Weights of a small GPT-style language model, trained from scratch on English Wikipedia: 6 heads of 96, 11055 steps.
Each number is 128 + 32 x the weight over the matrix's rms, rounded and kept within 0 to 255. Layers, rows and columns count from 0. Numbers have three digits each.

# gate: layer 3 MLP gate, 1920x576, rms 0.045, rows 969-1035, columns 320-383
# up: layer 3 MLP up, 1920x576, rms 0.0448, rows 969-1035, columns 320-383
# down: layer 3 MLP down (transposed), 1920x576, rms 0.0437, rows 969-1034, columns 320-383
gate969:117099178150117134134160111107136147131102107181142154092089146096083170151118138047105153181114080142129137170151171079109090129168091099140159138173135163040145137174079132098162156149105094
up969:100132156175169102099168135134155124133093157144134095103150164085118163112067087102118107199146164099097108118128180089085143136179173112099176116143152186068119132115110171097145103207123127
down969:111170099143077101093122103106186173115106174101137159093109081110178148140105139113113122100163155145150092064166160124110196161206128149110145180175143183172152145109104130179125189122140088
gate970:052215119129155154122159106119146144146201085141156172091094133101123109135108109127172132156092184103075105127126119148109120087152112108174157088172101141144128127067113120145110095116062158
up970:116149175108106130128073095116096148091176141159145126097127155100128148105142138197118103121130152106105145119134131126103151146202080146150163152167108131171104103098128083111051110104110095
down970:139135104122155098113105118059022134107149154119109107067158061100169161111164086198097131116106179052158112073144083095141154139202117127085179086183141123167121128134151202152080076112084123
gate971:137179085191184049087088109076061151146153203105082133133151144105085132205129157105097138130126178129181073146116150135094149175128158135151147109125067142114192154142141147077066101184108139
up971:125154081097145112079132152109112126129185115132133140124168139171125101123155155165146104096163092148115164104156072125137107148110107142112146097170176098102164103142187176166142138136155094
down971:108184172086127099080132037090200103166166118083117186191139138140065113169154170177105093132145065092135162102199115122124122121162109124174127104079107095125097109158143113102138124126114110
gate972:125113149108129169188165178152140113117055139087164089151098131112096120082123119099124130121176128113170122105105108149117138165143125098109074124150104100115100139145154146121079108187129125
up972:111155101110125105098164122112118172103124159111114091098194085130100101148134160119131145075135094112144071127120111219103087139113133122124168100188129160111167135137186107084103140162066090
down972:128148137139138117114102089157000101070092127136099179123187110148143116178135147160102091104105146115164110188142157123105215106082161120174139119139114129112120096097094093167193138097106122
gate973:064101092129088139100090143160145049126147155153153091139117150159190144148162113130111120132144139133100114102103062069095174061171162129153093119110158142160116118132161050145146139098160095
up973:085160089135131095114140066046108153126132148086157166079152120068116138160169106123166120140165106143103138168021136062118137122137171095140158079104092097128142103128126183066150138146119075
down973:146133164130115151135105095169106000134121170165126146144078092138205117134111177090094151116165136092145112131131133093104182129127165059089106137154098112110029045095177092098088113095147097
gate974:083117157183083164146128142086116127106051085119142144159123092108086113155132081088111108124160078162152118144151086144095181100127166144155113112112170132138112104144096125163097102129084069
up974:113168143086161092138093096139114082124177180146154127109086176154065127174134219121153149144137135117199128115169124102155166113130138094080100108157136166118168146150100169028044100148127132
down974:095144139185099172109124148101119105160115114119086130134150078104107083143127086078156122126105112117092120155108144125140115086126123161184117090127171136177098141183140125158144136119096106
gate975:111095156172156193120143130125174133110099183158174080127098132151120117136167139106151133183107114132172163131096113098122147141118176163059142106154197110141117137092092073145128143082120117
up975:174117148096120127103083157074163093084156157150127100055163152131075173143093110150144182094094128152131147121144101121126123126118105091104130129127141146185104141166153110113130113106062075
down975:145124147088132046057060144093155127136132120060189138109170136135087118096133150115082128144092130106132139092138136138150131132129105101131106149078115105109118122168120136094111101085127154
gate976:160120155144196051067159101155160111160116170141140093073096096175085130078085114150149122207119145151147098160104165156119172091124162088168134082138116167171133173129100150104072120102152098
up976:121145185140174174155142155143152148133096158102091071087118118147148185113166147098118147131060104087112111141146104115137135138135128138102104156094121175113140127092056095088147109164138106
down976:117158126092200120128119110087157115189195190123181205120180147103109152123142102155123176187147127151096073107162111131120183158119127104081126116133133070118082095103157140102085152063132173
gate977:156137095164065135187119119117104092141138100164101111081134181130128162080123133122122157097156131111146131167112181145165132082114137168092152125111116063038099147169056114164122119136141157
up977:139105197143146109120112166145047124130157103108117128108150073168049121162091110134170135108154163127086139096112151171177112189098085123160149122156125115151138149151162120119153131181153138
down977:177111118106077082198147135148199148144176144116089181156132118143120155140152067138183088064170203122129107102150133092141113163102157147124127173151075136048114139112101175137181144131132143
gate978:194149145150157123167167100121125101142098126146078106129126135138121093123152079208098101173108119123101153155113129118135101150150101177098210097136128130110149107110160102128131126112107136
up978:151125083129164160107107131106126113143168131121155143096150172117141178152093183065151157160072129107140093146137175115121170149158136142158114154161128137165124177142133112149125161108095195
down978:124121105102117139093135161140036203159143101108142116092204127123118180138132094066137149120055161109147118152103121113151121133124191193125112145130105179145108139092112139155174163165177161
gate979:111193149144163132159119104108098045137175116134086097110124121134147140094097151127105110117134190130178157110103095110118128146176079133132138152155125113157131128153157160122104149151232163
up979:098058083130105085071115154091112116174136128143133165130147124100094121153123131198168134101116170131154140129151182140121162166184120118155077115105078111181134174152171115115103177055130097
down979:162100118111123114086105180174000071069134106134123161100124111149100085134185129094125113134192108112140131173111089101171153082159079190103151152139129099053145082134101149117165122142118081
gate980:118104144144119201081089140109127126185050121046089178101099076119116152138154138096138144090097119097131087178143151130131143160165126198097170129140031154120140174084106107021117151146072164
up980:146159073104160078145175113178146165106129147208155090142102193109190116128078136225134130173086136160074149121131148155148072105095163119152139121110189108124132103123106155165092139097117083
down980:150105144137111180099108181113180154147090152127101171124129077090134155120127137084112138106120112134124138165129140124124131151168097129112166120125104116111167141113127118105155099109100142
gate981:155115092089117174104144108113059105124123130103134146072056123146122121193147094123141116154121190171112136152079186119161130162139089116182143148108115099181160075091108113108113122211131100
up981:102097075114172117117102112127084141110110175143149113098126098062125103077112126223186146092073103147140133110166135090113141140092093104123159092134135067116110073125139075084136142140124092
down981:124125184047118130123113143157098104074155141118141102093151118121090107192139164128082178107117108123127129174139135097142129125110105132092098121174084153153075183173156115052095130166103042
gate982:137141071175071099179150119188147078098146099105091078177113111168154146097110134110116081144123131162149119132095095143162137078082138180088038160100114168135131143137061146140100139167120084
up982:083132161091183171134187116198094107131136208113115103094175153100148150131162204106143186098114136090089214127077137132153090178090123139094124117165077169075167137129174121060124098166072113
down982:110135153116065158112185130149120113143166133192079068118141079116151219089115169094164150170059093088112119153138157205137111115159090082216103121114143165121114089151135120086195115145196120
gate983:129152172085149140164061108156155124121071094124080191078101106218078115071122151091088138127178199127188172104119109086143122107088093061058124147150143113087100156123158092136160116120126117
up983:101124105088107121140072084191162139105133121096158149158145165166112094149135133116142103120080056101057146165096127134116167178105168133106109138055097164101150124123102093124091172103146112
down983:111092086150118144153131151217107117089075125141184117128054128160096177071119144195141123168111079165127144153083116132134077167111142075141136080171148111130133096146196073185115111140133146
gate984:097084097135164090133104130141135164108089081194121115089108165153092103114159149159125105120142166164120083088103146104106136062147192128081144067142158121144087109156106096157132076076110160
up984:151164154155105141121149117104153186157125141142111138133144163102115119161172139088086110088163117172108086147167102147112109114182114093083131130181165167149115146112080080185154135126113115
down984:087097176140114155090129153116092148085113083139106138112105134153132106054172119116130137146192134071085132142107133153136143090150227112113192077093131115110110098117174061204122128123108083
gate985:136150108179069175164051085134121106140167112220152150172124162184189107125115118142100192119109119101100130117144094140117165135082135094155112119115110139139162048159072134140115107122147094
up985:110152061154090129127176128153118103101115097145157170107134112165113094090113075160087185125118130095142113129167118120096184135133109111123128157175177120165087110158099107131101127093153136
down985:107090135089139085071139121122134150175117144084101136084152105063083124137117154123129077094156082131125149132100178130150146129129151137081125138103148109158091130130180085151120131139103134
gate986:117146072115152154121145132079202086154156125110179116143092081153163121091092147200123174140137129125084116094149128122132141145157170179152115155135071082136145086165093092074182124137150092
up986:130150107138163142128117128179148167115154161145108108134157130077075106122154165115113077160084109122162153114146109080105033172162137167071138130157148167104156126124116131092194120075150175
down986:155118166098121096094148158142080084135150181085178134185100135132093170131181129159104130061151084128077139099145138164127159083112083146133134161108171075118122039153123108103049113126102125
gate987:121128107154114122163115131050132150095078119130096173145147083092070140093094151190174094107152130095144115202161165109109111141137133113137096138134080062101155176193099167110106161167127103
up987:105166158114133128111155099130140123154076114093207135103109115184126132104126168123081143146180174017057151079073102111133167083136157099076118187150115160078128089136142100098124110141104091
down987:116120124149153111113101070081070092183079081125149121159129108121134161139081104110128084113156140075119137106107095108156146105101114123154146103160166119127126106096151131133109177178097133
gate988:123169073157113165129107117152125126149085170107114179131132068108129189161085073118150117145133118125163141130121112104106084172136124136157135088149130132191104140115100081099125144137090177
up988:111108084091113108103100103106131106110208058143124205141156130192138143112151097112151089083142180135183124084132087084143128140116113053146136159146083087146100113131078077093143034112168147
down988:167114127132138172142064163126232133110171130100132101162161122149071073162149135122113146078125081113102127150161123136132198139083164090025147137055182110129111085095218130163128174078128092
gate989:131151130197111101108168068145126131135096136145175094089127153100142170102084107110162084111167200172140161060121148110084126096129199133119143112096118117057088164096146126125044179133094141
up989:153110191132114095163101169053096084130088096098116142143146161125173160114135102105119072118097174092138099042172130130186201142115169125214134135066167130081118163117193153148107182172159154
down989:139066141123078106133115110122240116126157173142152119135157131179144143110080140149107069145142150131168159095174120103106123130144167149107140077099145141169126154125189134161126128131136166
gate990:101106152098154147118086108091135040116116143150102138180091111106155180094102132135141108129092157088123153113117107142094084147130150128201118053085132070155110124089079097159164122111152167
up990:165077145109092122099117121089141161099121118168172154095107150174159171101194101115172110179071120089124200094144121138159052190139125092141138121122163111133122128144128140137179158127147080
down990:177148092151163112160155148125111087125160106181130114128113140131114116135103186128098121091131179122113147109146106112135073115112156125195120127119127092115165086090138141093137138150133129
gate991:144145119135139155083153104159120099132140167143161155165146104157200132180118110136182158127117133118154139146122137116107113114158142127135148109160195166136157151135152148137095131126167183
up991:149112101154095112062101117159138160066059175140139162107159178095154162150117140132099093121093117136110112111183179175105167050119110125120065121105089182182155102190125127127134155120139172
down991:098185124063132111085134083128042143165154113092113137129129128173177136141067115155090173142102186177139126114124140138138073171131158124197144068243112111164192083116095159150151133182116111
gate992:096076210144150146145157177124153203162097066146124077156107167177104099125118155146096168121106112148183133119165150117100122172141099122090139191130126152052143134123147124124109109090178099
up992:121167121116161115111150107114150096099076139095114133085193120112088087184153156069101108146159166141172103059176114171118154180090148116145136098109086146087178185123164102135119127161110133
down992:117152136078111075090100124156076106132136103103140108105123113111159066125149127125160173174131171119099148182160148088133102099142168186138084205116107124136108165104090103141120142060140074
gate993:129084167100166130090101151124089124125181105137096086170176107137118092152091117092132123175149087093123110077081115118191157144081099113093089125103130143075133149117161095139118142149073116
up993:054105131117183107124143119133139132118143120135166149125114075153122152142126109165147155097199079157172131113171152089166158141158112137144134129166137090128126162095121149075164065201160129
down993:086133138083123106074138160152074100089147114142069060099175106175178123130135129101096166058151113139115106166100142141093129167153093126134110181076131178135132146132093132113101102108120158
gate994:127115118166090163131082125097092133111117126103129140137159133134104113089155041155126138085111156161211117154169172152149159112074150177136129106119081136160124117088162089136066094103142137
up994:138125136123147144142133056114130117098111113167113159183091152134097106144137129150093140134099133120133130165095145094112159095119156152124124143093079093049109148179098102153143177108129172
down994:150099144094088184131099098199255117103097106091133113065129088104141129135132068107158082088108171131110130073152110160090182141126129133144134081131035078103141143037161085098132131096104143
gate995:094089055097183081114105092122114142110167164106074075087126140118079118124082156148120108100113130058180099120137197146119114122147115099046119152176174174148095124114146124085110144154177116
up995:132168118155120115166103097115165073126139099129195180128133112182047100100187108116181103079198154062143069122123089184130132071138119168166129164161172177120099115099177198117098141113198101
down995:142148081171123176145174108134016158103075147193172127119193134208129094097129158138121053151192186124197097183126104109131113072108101103168073119139158167134146141090173147139134150113131071
gate996:126118167111153116181089115133138101094101170164077193120133094183090084100155160128149112148125122049094106171143100088176091152142078075090177107133076091095145252120107145128169095148132102
up996:130188137130092143116124130156114133143097122161169135129143108123125143109125114081122099129159110091131133105148160098086129123118172137068127077187103090173127130122078098129097151070137161
down996:101134112117138172136113150135255154085117118073091159125107177133091143121118139139134138149141094127147156102106085110171140139176138143129157064108125111180166169119187164096110156124062177
gate997:138136140108101154093112099095098249109123102117097102136079123161080096172052136108165129188134136128048152103115128100118086146170084174091139153141138111158157097143136143061089120174191131
up997:164140119145030116060110090160112107128098112151153132205101109125086108144121132154185100125142151069072103164111103148096147178085114180102155188101128159160154117119111111159124159113108169
down997:116122100089169067142099128117087144093167150109118136086144145159146083072137174148111097144113165095149140108131093170157125189144135087146102132155149128139131127138075121146143155134064110
gate998:144112058079183119144080092159164151141070094144153148157118105171145118100113139156116124159120155178181100106123101139157101097142133133111155156202161109122144165039084122105084153101073114
up998:142100113117142113140189132172124113131128148135145162148108118171157109174149117171135145151127133082136128122146136099133149131130156109152144066138116189136127143119124083157112131127160098
down998:119146132163184181134127093129115133129139128125105074171120152089158085141122166116120100103164117091142111125134120144155140147154096143149124186127138114190113144207126134168172142149135138
gate999:157145096134127150129136138156128148085121174081164102138121101124060202168180093097118103118131203103110082127129124110166137142078161111171126035105164023109160118116145149131208140135135116
up999:117171127161176115158166080116178141126158114176085139091137099187131149143116113126072107160108063088117118129131115198117153099144109097094104155095114083068090080092138183101128148168165125
down999:137100085160086150100138145136111100092125152160204161091154125129129212125152110170104092105123175096132058099143150139074168146138134071159141108094170082078178081115172097077114133155114076
gate1000:123122106140173162127143115130130147144106150114159103120136111091087174110092074108082094175161100091139107107132130131118136134095165162100134091123144108116097146165186118168133147135181112
up1000:072105140126124119138111105150164161150103111183150186113206074119102094173109143137162124132125090115113125114129146122175105084127087094135157145125144097119081164078104091108141166104119120
down1000:118150123160117127079125107116044166094152171160146120158194200163125084096121100083147116156152146077175144047158128129181142136156107092105201112126091098156179178086143129172127136114138075
gate1001:118114119142132191099188111075129142158133091125156147101115061128167171181153145079150129106113125114099111130133133136075112146098161163113106145079144107126162124106097151095114193099112138
up1001:081103080106137079042173110130117147101160145169052123080093164128148149129163161124194081131144127147146102068065109141182069132102099066137100061148174176089117073135141148093114073168109044
down1001:106091171094117115130149102112000151127128157116160123147079189134142142186195206162186142096131120109059151111145128123143154123124156130052129127091120181142139141143124120115156122102095116
gate1002:124156107130121141115084128187152129103117145104174159119156153087133113122124054138108133115095147137135136123141150139070198115152162108148152077142079194072102117130108127088063168175084157
up1002:137103168049171131105123114141144153169093147131096138088128068154184179094172144110099115091137128144086121114111158117139110157152115067106084149095152143069100161140098155083120150182186095
down1002:096123129124053126092169131126044124140115108125144091142152092159094123108091183136174112134170133110132112107153139155104087146151175146067208144138160151139166124107112087059123079080179125
gate1003:167177098171134105238197125093129135103133170108074119155102105195010117062099172141197231126120188069227136101113140087086117137233161132127082146226137022165125063104195102139159224164144115
up1003:238168191072228204080036180162166090130089043163110150030077199153255181208142015157000000211210022075149063154030041200210200089018208196230154158096150115096251153197206122083184000126255229
down1003:140136143113125109130108147127255117157130118151120147124136119126149136121091122123075127135115099137118138110098105179164127157122139133138131126121150136102135171151112143126135086147151150
gate1004:155133086134106138105078131160143165094131119103142152111104118090084129092154102096046081214157117086101159070155129048112135092116083078124135124105142092146127086167103111162163054178103123
up1004:148172180132126064171137064125115121161080124080122161136154162082151117082137153099134135149137102110116116132144161176179170145176122119115120118146140183118143140136065136145120122180101152
down1004:080142100180126154071143113120021097136146095105114138151139157101183091077149147097116123168142146161113095078144122070127104127136104115136147118149063146172179171136097148117145150166108165
gate1005:115142120120146087095110087105118090103155148162121164119061115097123128110143128147144102152098170061137173177146105126091182109178130110061150186131154110059159127116142127125105154136195112
up1005:085112143110161042137142102136167131082079196152150190141110101159105143128173097133160151104143059130149113081118126120090167145116099090154127104108150108171191102116130156101125094137157163
down1005:181121144108138130137125086196039201098121143173122166110107158061070105146136130101113116139125047133134129147166140140139069112074105120134149108123123090151137161088087108107133126090146153
gate1006:082134134145104118138154074141145215169117111157108089087115121143106135156160141086066174152163129129151131151141094132095128110158152155119140157052138148160133104155145122170200138079122151
up1006:127143109078072085106212180133150160099107138126108131188097228157126108114120114156104191116070154100087055124147149157128140112087116156125191154211107131098084176173141097123125109111138129
down1006:160128153140181151134178158095149110192102162143121113099144073152109071101143150138112199108160178178118103111076169116113109124138139197156118063094067130082137114088092113105122090115177130
gate1007:141139100141107125096179152080114148191125146156119108170091143174158110178185095151094169108112113130066163118109128140109145088186143130105121174143156152169125138127106122177108183168134121
up1007:169167188148065090141143171129154110169102157085133130175148119136129106181089173111178141158110119084148176174126138152114100134126124200112107081116138131180139126096112146121054114160081097
down1007:120116132128146161118164102169172077160146130145141131133117126121152128127065122149124092159121128125110123103154111105158132113147133122143088140086154084062097174067147095110147094094121055
gate1008:094100104105115149126086128090121124073049059127091110155116112199160139093098117067148129076107153161108135100142133132132139206145159123121140109138126099179158125135168097082156179139135102
up1008:130149098137141135151145128047129126133139104151139083179130084132119165139097160099156144118158125107169100146098140152145131109084164136137108103135127114107103076187122119127116137149155178
down1008:109170100143091171100098125149167132126156155080089102122156171090092152140102141166110093105166119143147120145183089147111188075145113164098162113115084128145159118183096131141117140100089174
gate1009:079110145102189131103107118148133144102128125127158116098198087152128172111107137091053105124143130132140148118051161159161132187129153022119146122128129094078074071136121158110079121170132146
up1009:098177155103139166128133168163161134141054199124055166191146145177108121082179083077147159059077119172160113201139129140087150089173117134120133102101103080136122126084180186146142135152181147
down1009:134155099126123131161121161111057087128151132137155150103079137147121147135173093147157114134112103148158126127171105161183109085135141097154172094104084163199140164109100135082110104129134138
gate1010:080164101114125143094104082083089107096133145141125102066132085151124156149118136142087117113081103123140155062120159107163115146169125147170148141044200141127170144068104127139075173150153135
up1010:156108130128162074125079152091109079092091093127112139132165163139145114131092161135074108088121094174103128129131114154081152164153155149189108107137130145131163136116137162100066109169133089
down1010:105066125156142209122177153121054095122093139232158103088050115116158151089069145094080166172103082085126153100080113107181096081126072156120132127118133116117140123146143079129122167121174099
gate1011:100126117097216101160151086135106134083124157117147183170123137180111135096181089123106157130168112177153113184095070127153197100124090118134169146122142068065074169152122106122077127152154135
up1011:176115131167170094172170174104101139098143165079061099109159069135153160106144142107118114123200176070116097113147144075081103090087087124102108125142133166180139091107114130155182047119153186
down1011:184176104120074083123180139150128150108161058084063139000125169102120138133155119146149183104160100087117130128119140171106115175075184134133124126131145075130151182120137136139115125173142125
gate1012:114142133121138100160124163130142105147176182097135180135123147124094157147139148143130107118085113115063058076111126104113188148123184078132116117152095156100130088139103118167112177130134114
up1012:156167127176164147171101062124109139123143128068107153116153089119112120218070092199181135141073104143153126130117105122149144111123168107159125085090122139145186077112119144137170085132156178
down1012:103099167139182112091151115150064089226121161103134097151150185109114106176175158130161109179195112134157056095158152174156055098125152101177162128111138118084140188156099138120110080105139155
gate1013:157152133158147129094158159165135110161148184111153143127092167103155114097104101127103141119153195198153105146151090129109162183113204175106106111104100145116104104136125088158113065114142123
up1013:181106097084089097107112091128140135115093172134108141123132138117124200116098124130142113139148165127097101136109128122089150167113129129127091131137102104155129144110138110125152106098137083
down1013:126204161120131094141127136069124178136110069159164163096197107135170154123087156130130135115143146140221110110095173163172186124134113114102109142091146151174118142114048139126103078092097137
gate1014:119054130145130110155174164200121136133211132108104192129151116199151097074121130178139144160142098114134138124188102173111141084132186152142132145150122145123125134134118120148106141142127091
up1014:132128169110081178171141096119131102099124149098112116163130130102123094143182108113118103118119105155148208101162079106062135119104129133117147155123140076103131075091127133172158121119067106
down1014:101107111144130108113105155145255141103164074115116111146112153100134135130105096107118131180127128141167141124119139167142127118154143119130098106147064138147127136142137224111130067119135055
gate1015:136099140151160059120106130133115137118184089164143173155046147103127143191168077176095164080109111139159134144144105075068136071102088156139161120163176144182188165177108092103160111094105146
up1015:129090090121096049135144101165129093147154095100132100163069068160140152148158092200151137130113146220118121143133142122097152063137104161084156170129132086127087131082061155115142159129103114
down1015:134116088140211110117068122124000070134119048146160087136133076096108154216119132101128203095109127136144131066156154118107073092148147206146155084137181136179109180187147093123183108188081154
gate1016:120112108112134099137173137148130131129111158152122172098067146117151131156129177182123110208088182109131117059137080084104111158088123110112166113130133132174117158092129098102133131123110141
up1016:131181107132130130042085122125114107109110089149169096169162108101145162085111118153138151154109072177120120123171127122177088080132074151130079063115116128115130127148130200183099152175129174
down1016:077155106085152179138131165103014128124097109085132163083165122143157162143135108063094055094073132111105151086128130067198101150124129157134115093154095160143081135057158117120105113131093036
gate1017:098122106135138166094089081161151121141139148170154082164121175077128206144111114134143148099105161171079157110141121154111135140112137036142152134168141078145142092155075163059125153127148092
up1017:131145124165131168157170126059131144118114088107053128149067144139187132148141166113133120160136137108162119099158056123179121103033133050100164179132141117137117102140144137127173148120132175
down1017:087121113176106117060097096111111135118162118128122090206099140137095049149127164142131133099174139127137140080145116111099140135084186078135217077085124105133104185121116114144088062115139110
gate1018:078094203116159093102145139069121094158225148129122143112120102145112195129130159094167110146142116123175115087140171152088136121111123124166138162098166119156050184162074149121135160065090175
up1018:053163140142125145080148168069110153111182123067144127152164127172138104116112093157069110148135123026204108087116097089142136120134162084147084131161110101128088161136166084167093059160167118
down1018:052111076131164111107122138105101187191090141148138129146147072221099090133095101146098156124088141112175141129099075107123148160117133128162113152123131132107081144158127098110085096142227108
gate1019:174116127148116127086127148115146163114168144144138146111134084148111117128145109100162150107129121052149117134139125108130138161138067084143109163133114103115121060122125122131143160122096116
up1019:146169151162190121167091156179093157144066144119119172105146162143113157148144053107130145171129104083114101195116141200099116124138135100101146139172118118060117069127176136115169140120090082
down1019:140123120169101147142153167124200144179117080147110102105178154144149154121062137152175126112085118133102100149142165124115120143116163135162123181127086080084106071147162156111116143166101100
gate1020:209107131078173107122162126138088084151158119120142153145135085096140104116080154112187135148110152178140119177086114085124083099193176091099101103151075134079131123121141140137142193092122096
up1020:092186171177128120152146050168108129129097146112040104216113105126135066176136137100077070105147134200103111166139132098103096137155122116124165138114158119125102122095132166088137163133194107
down1020:135135121146160118163138095125187112070120145091119127174147137147171139134128166119101109128149128144121119106108117090136175180095134109095121090100145102147185106068128052106104171171161217
gate1021:109079103085173129094128172067155134125097107100122143082086110147115122186163096114092170104147122142125099128050143075129146114166170113125179154136129170103103114181123124118118174156164119
up1021:173184120192119148072074118095123086154147147143217095180158152118109218103116140066194150123118152153134159089129049089102165113112101079131152095148097147090143164186168124076108147140125119
down1021:021102120104176129054110082155123099160101091066150131056131083139108116158121130143154135092144127059099135084145147146132096076165159170185121193106132093123106100121136107096132131178094115
gate1022:132155116145057149157076116102076135170081098149127149075145126179175106143088135160085167129100174111107103097156100119140061106145121138110151138149095177130090145103130058135142143119139125
up1022:110125103116137197121088136111139096056148139109117145165086118110188163178163078135170130117067121107151133137089188062172126134156160184150163067136190091126123077143172137112157131127099150
down1022:104097149099095138225138145111072126088145104103117156146186090162138127160078117078126114148131166143137167197139121154140121138131098122133080205145161112120134167124144140090179111152150035
gate1023:136108144049197071150137096193142129142120112161104102085088136148051141106103105168101095152166157141136117170099115114080109126111150077215120123098123119151137073095089143185125095143046104
up1023:130164154158125143150078088124127184149094144133116088167088158148131046116102170153127134078143097117123172135087138104110087143131141115124120159154085140167143168105155074134144082133216118
down1023:156173173173139167084143136119248164124094129053134122149135162111063177114134173108164108095146084142128145117123111148080147157112131152100175112120091171091092129139106111177159064113111064
gate1024:126164143089141157133162137124091102090134141135162141109121179206057150091093112150130083151127102100160118148095124126137197149083133104128143108169092169096162112116129178113095049169136120
up1024:102109196162122097181147154113105178129077125158126093065091089145062173108128083178163112104150110112166170184182174145115141102085147151053183165103083123129127173102097165088103185160104110
down1024:073142123130156109178180175106000243164067144133128113125139172076055156124198070118108108090110124097111053161143092157110110139105127154087156088082070193093147164126096120117103205127175078
gate1025:151112141111124158101121138093136089178165120150185133142132158151091144122136116119140175117029096148108125166169115121149135107121110112072160124097149130066148093129075135134132116142100197
up1025:155143169133119159100078156063076128130197151105089191161131120090115152118130099136128087164122126078044108111083099152111140150124164114129194093123132096118149125141087098167178149182187138
down1025:104116112098152158063168080112165158075120105135121153090114177173159134178087093113151078173134158109076113069121104089093091093094154120156122154113063134090110093087104084132137221140064121
gate1026:121153161144111075110133125167168168044113107120103109116101087123133105134112133107141127147116084162055152078114115032169115161021165097074123098187109206154122158188180150098118089125160110
up1026:094176144129160161129135154119142102114165180102152139157109175068158089156103118059128202139127150125149152154179071054155100113133100157135146080106083127153150169101111141198139130087160117
down1026:194121128159148073124164095132154165062191061138151135166178099091137193178107123149166067102130162128086111064082111142117118077134142117112171165149224171128183120080165164076112142143107159
gate1027:108123124138091097105117087107147125118114165122159103106144147087117082098134087188123164140104157077149086110149230124153144158109165173171146073070157101043126129168115145084120058092103168
up1027:165115138084094049215119114150166112130078059099093122050150138131150098114153175111101101087127204164125117075114105130080169136150086101076112169114195183095082162081098117153141156133071131
down1027:151140192119104165143118144096220116110147066090150059109127184138131138136149143147123116073128117100145175127131078146128194114099157072095129150141121120145109103114044075102163126125147148
gate1028:176149053174136096206198126103126133108118126136066140151085116161003096083115140059211193114108191089205126125123147123114162146210147106123129164171132036140124106100167012149145198212158141
up1028:035103104246089063137180133125114105102166100109137085190121050155000147035117178086255193058090239090114197144160195019034118175149064101011052101176097079156004130112089087133055255175036000
down1028:099139116167141124126121102110000116091120113122151087129121136131114121139165158141161136126144173107146113145158138065102117116142125125115102126150103132126114092101152114146121198103076088
gate1029:101120120132113062171169106104092162152121106152069126084136128149083122154082068111146155143101133189126129209122138109178128139091143089136111113118202122113118147111103105153145122127101120
up1029:128153116085172129144073087113137099132091171153170150119102129129156191119111163114147143156135102166113164094095062179092114132144077127137068119122183162122161192110121149160189089039178193
down1029:160131136162141106098116130075027123133191173137119135129137199097150095157160097141091108124096130120172120216114177088135167108104153190131136181117126166149156026144120113161140174139184149
gate1030:085106118094167161150093145080182103103145127138109108156117158120086127128155133133116148107081136106159085157172150111122069171154172151157095109144126172103172062107135199123116114190071163
up1030:143122107163161149115134122221118137117117129150148113166132090111091128148118152164120066135128130105143143125137115137132185134151129097118133089169153093097171114163141129092132097106111133
down1030:132146058144165077116107136101151135163078113114094140188151116129090086127154111170106095148122115174177150134168128168097112173194095161103118072155094138083148111099099142111099132158090108
gate1031:104103185121131076190095091115166145070122135165118164124136143126111133097119090156068103098107166084117139156174111067155125138108177106101145141116139094113119133187177131140159101113116081
up1031:134166092093119147114135140122157132183131157196146097155117142133139126099105159084074134192109151109137116125072108137156125172146134105149101130123151152091135106120087136150119110039141166
down1031:128086156087157139097151153117194165105105113174134046040090158116177095174111148099091115081173083148130122101166101113122112179098107164116066104121121153120145065105098117169106154125151060
gate1032:148039112163158161136177170072144123114130138122187153188117145128133117180208109103111125209100135132107102166141141127138096116106125144111130132158063065099120119150093072148122127123111130
up1032:159148130116184152141144087178039119128161110121053115089144085117179133167123093076114109160095084120096170151162113071201101076109110108149142153142096125183096094142163136180194176118087162
down1032:112104095118178150118128118072132110132175192132115145134118173161123175117149134112137089169168052122151118038088124168152216129142125172163169124153127133119140049118165155121073158089104078
gate1033:163143177132124151166101122133153116110130138145126142138088124157105124120148142106166156141160132131141086100156128117121158104114129166118032145141094126156115177134114156139163126122154158
up1033:159115154115152062117094105095088113127167084121104143125124089138093127101107102129090120144135082079135119190115120079142162148088095026147141152134109178120071171110136122133136146103103131
down1033:107146155136129137085130144127076120133161184154139088128120140106108135084118180162193151099187119092123178156107113150199188082133165111114077065161105145179110217129138169106165152148112109
gate1034:163162102126170129095119136119149149117157118142160139124099144122078114149138097110112113146173128087119200117116180066148097114175138146184102087134159127115158069129180054088092142133167109
up1034:131102094178109168121084059142140125084145128195120084137112125057124149143095136161201153151115161151126095101164127165092067115135154127148092141186171119091121147117115147079113144184138103
down1034:124138125127095141110135138158000147115100174121125097144134091060112132087138135147163161083150123146175095107154134155158095155162106138094075127098146183149080145121111112106123113141101128
gate1035:097165117084107133110092147082121121134119147162179153071151155154125123080134169119121104125140107107117119088170111130105120112141083101094115118123111119115102055180186130115128093157165106
up1035:142120149151129130079140166081154101114193144151137133137149115093116143091108106098130111159162136114180156110146070158123121060066135113116112142173184164127066086176100113100143159107143155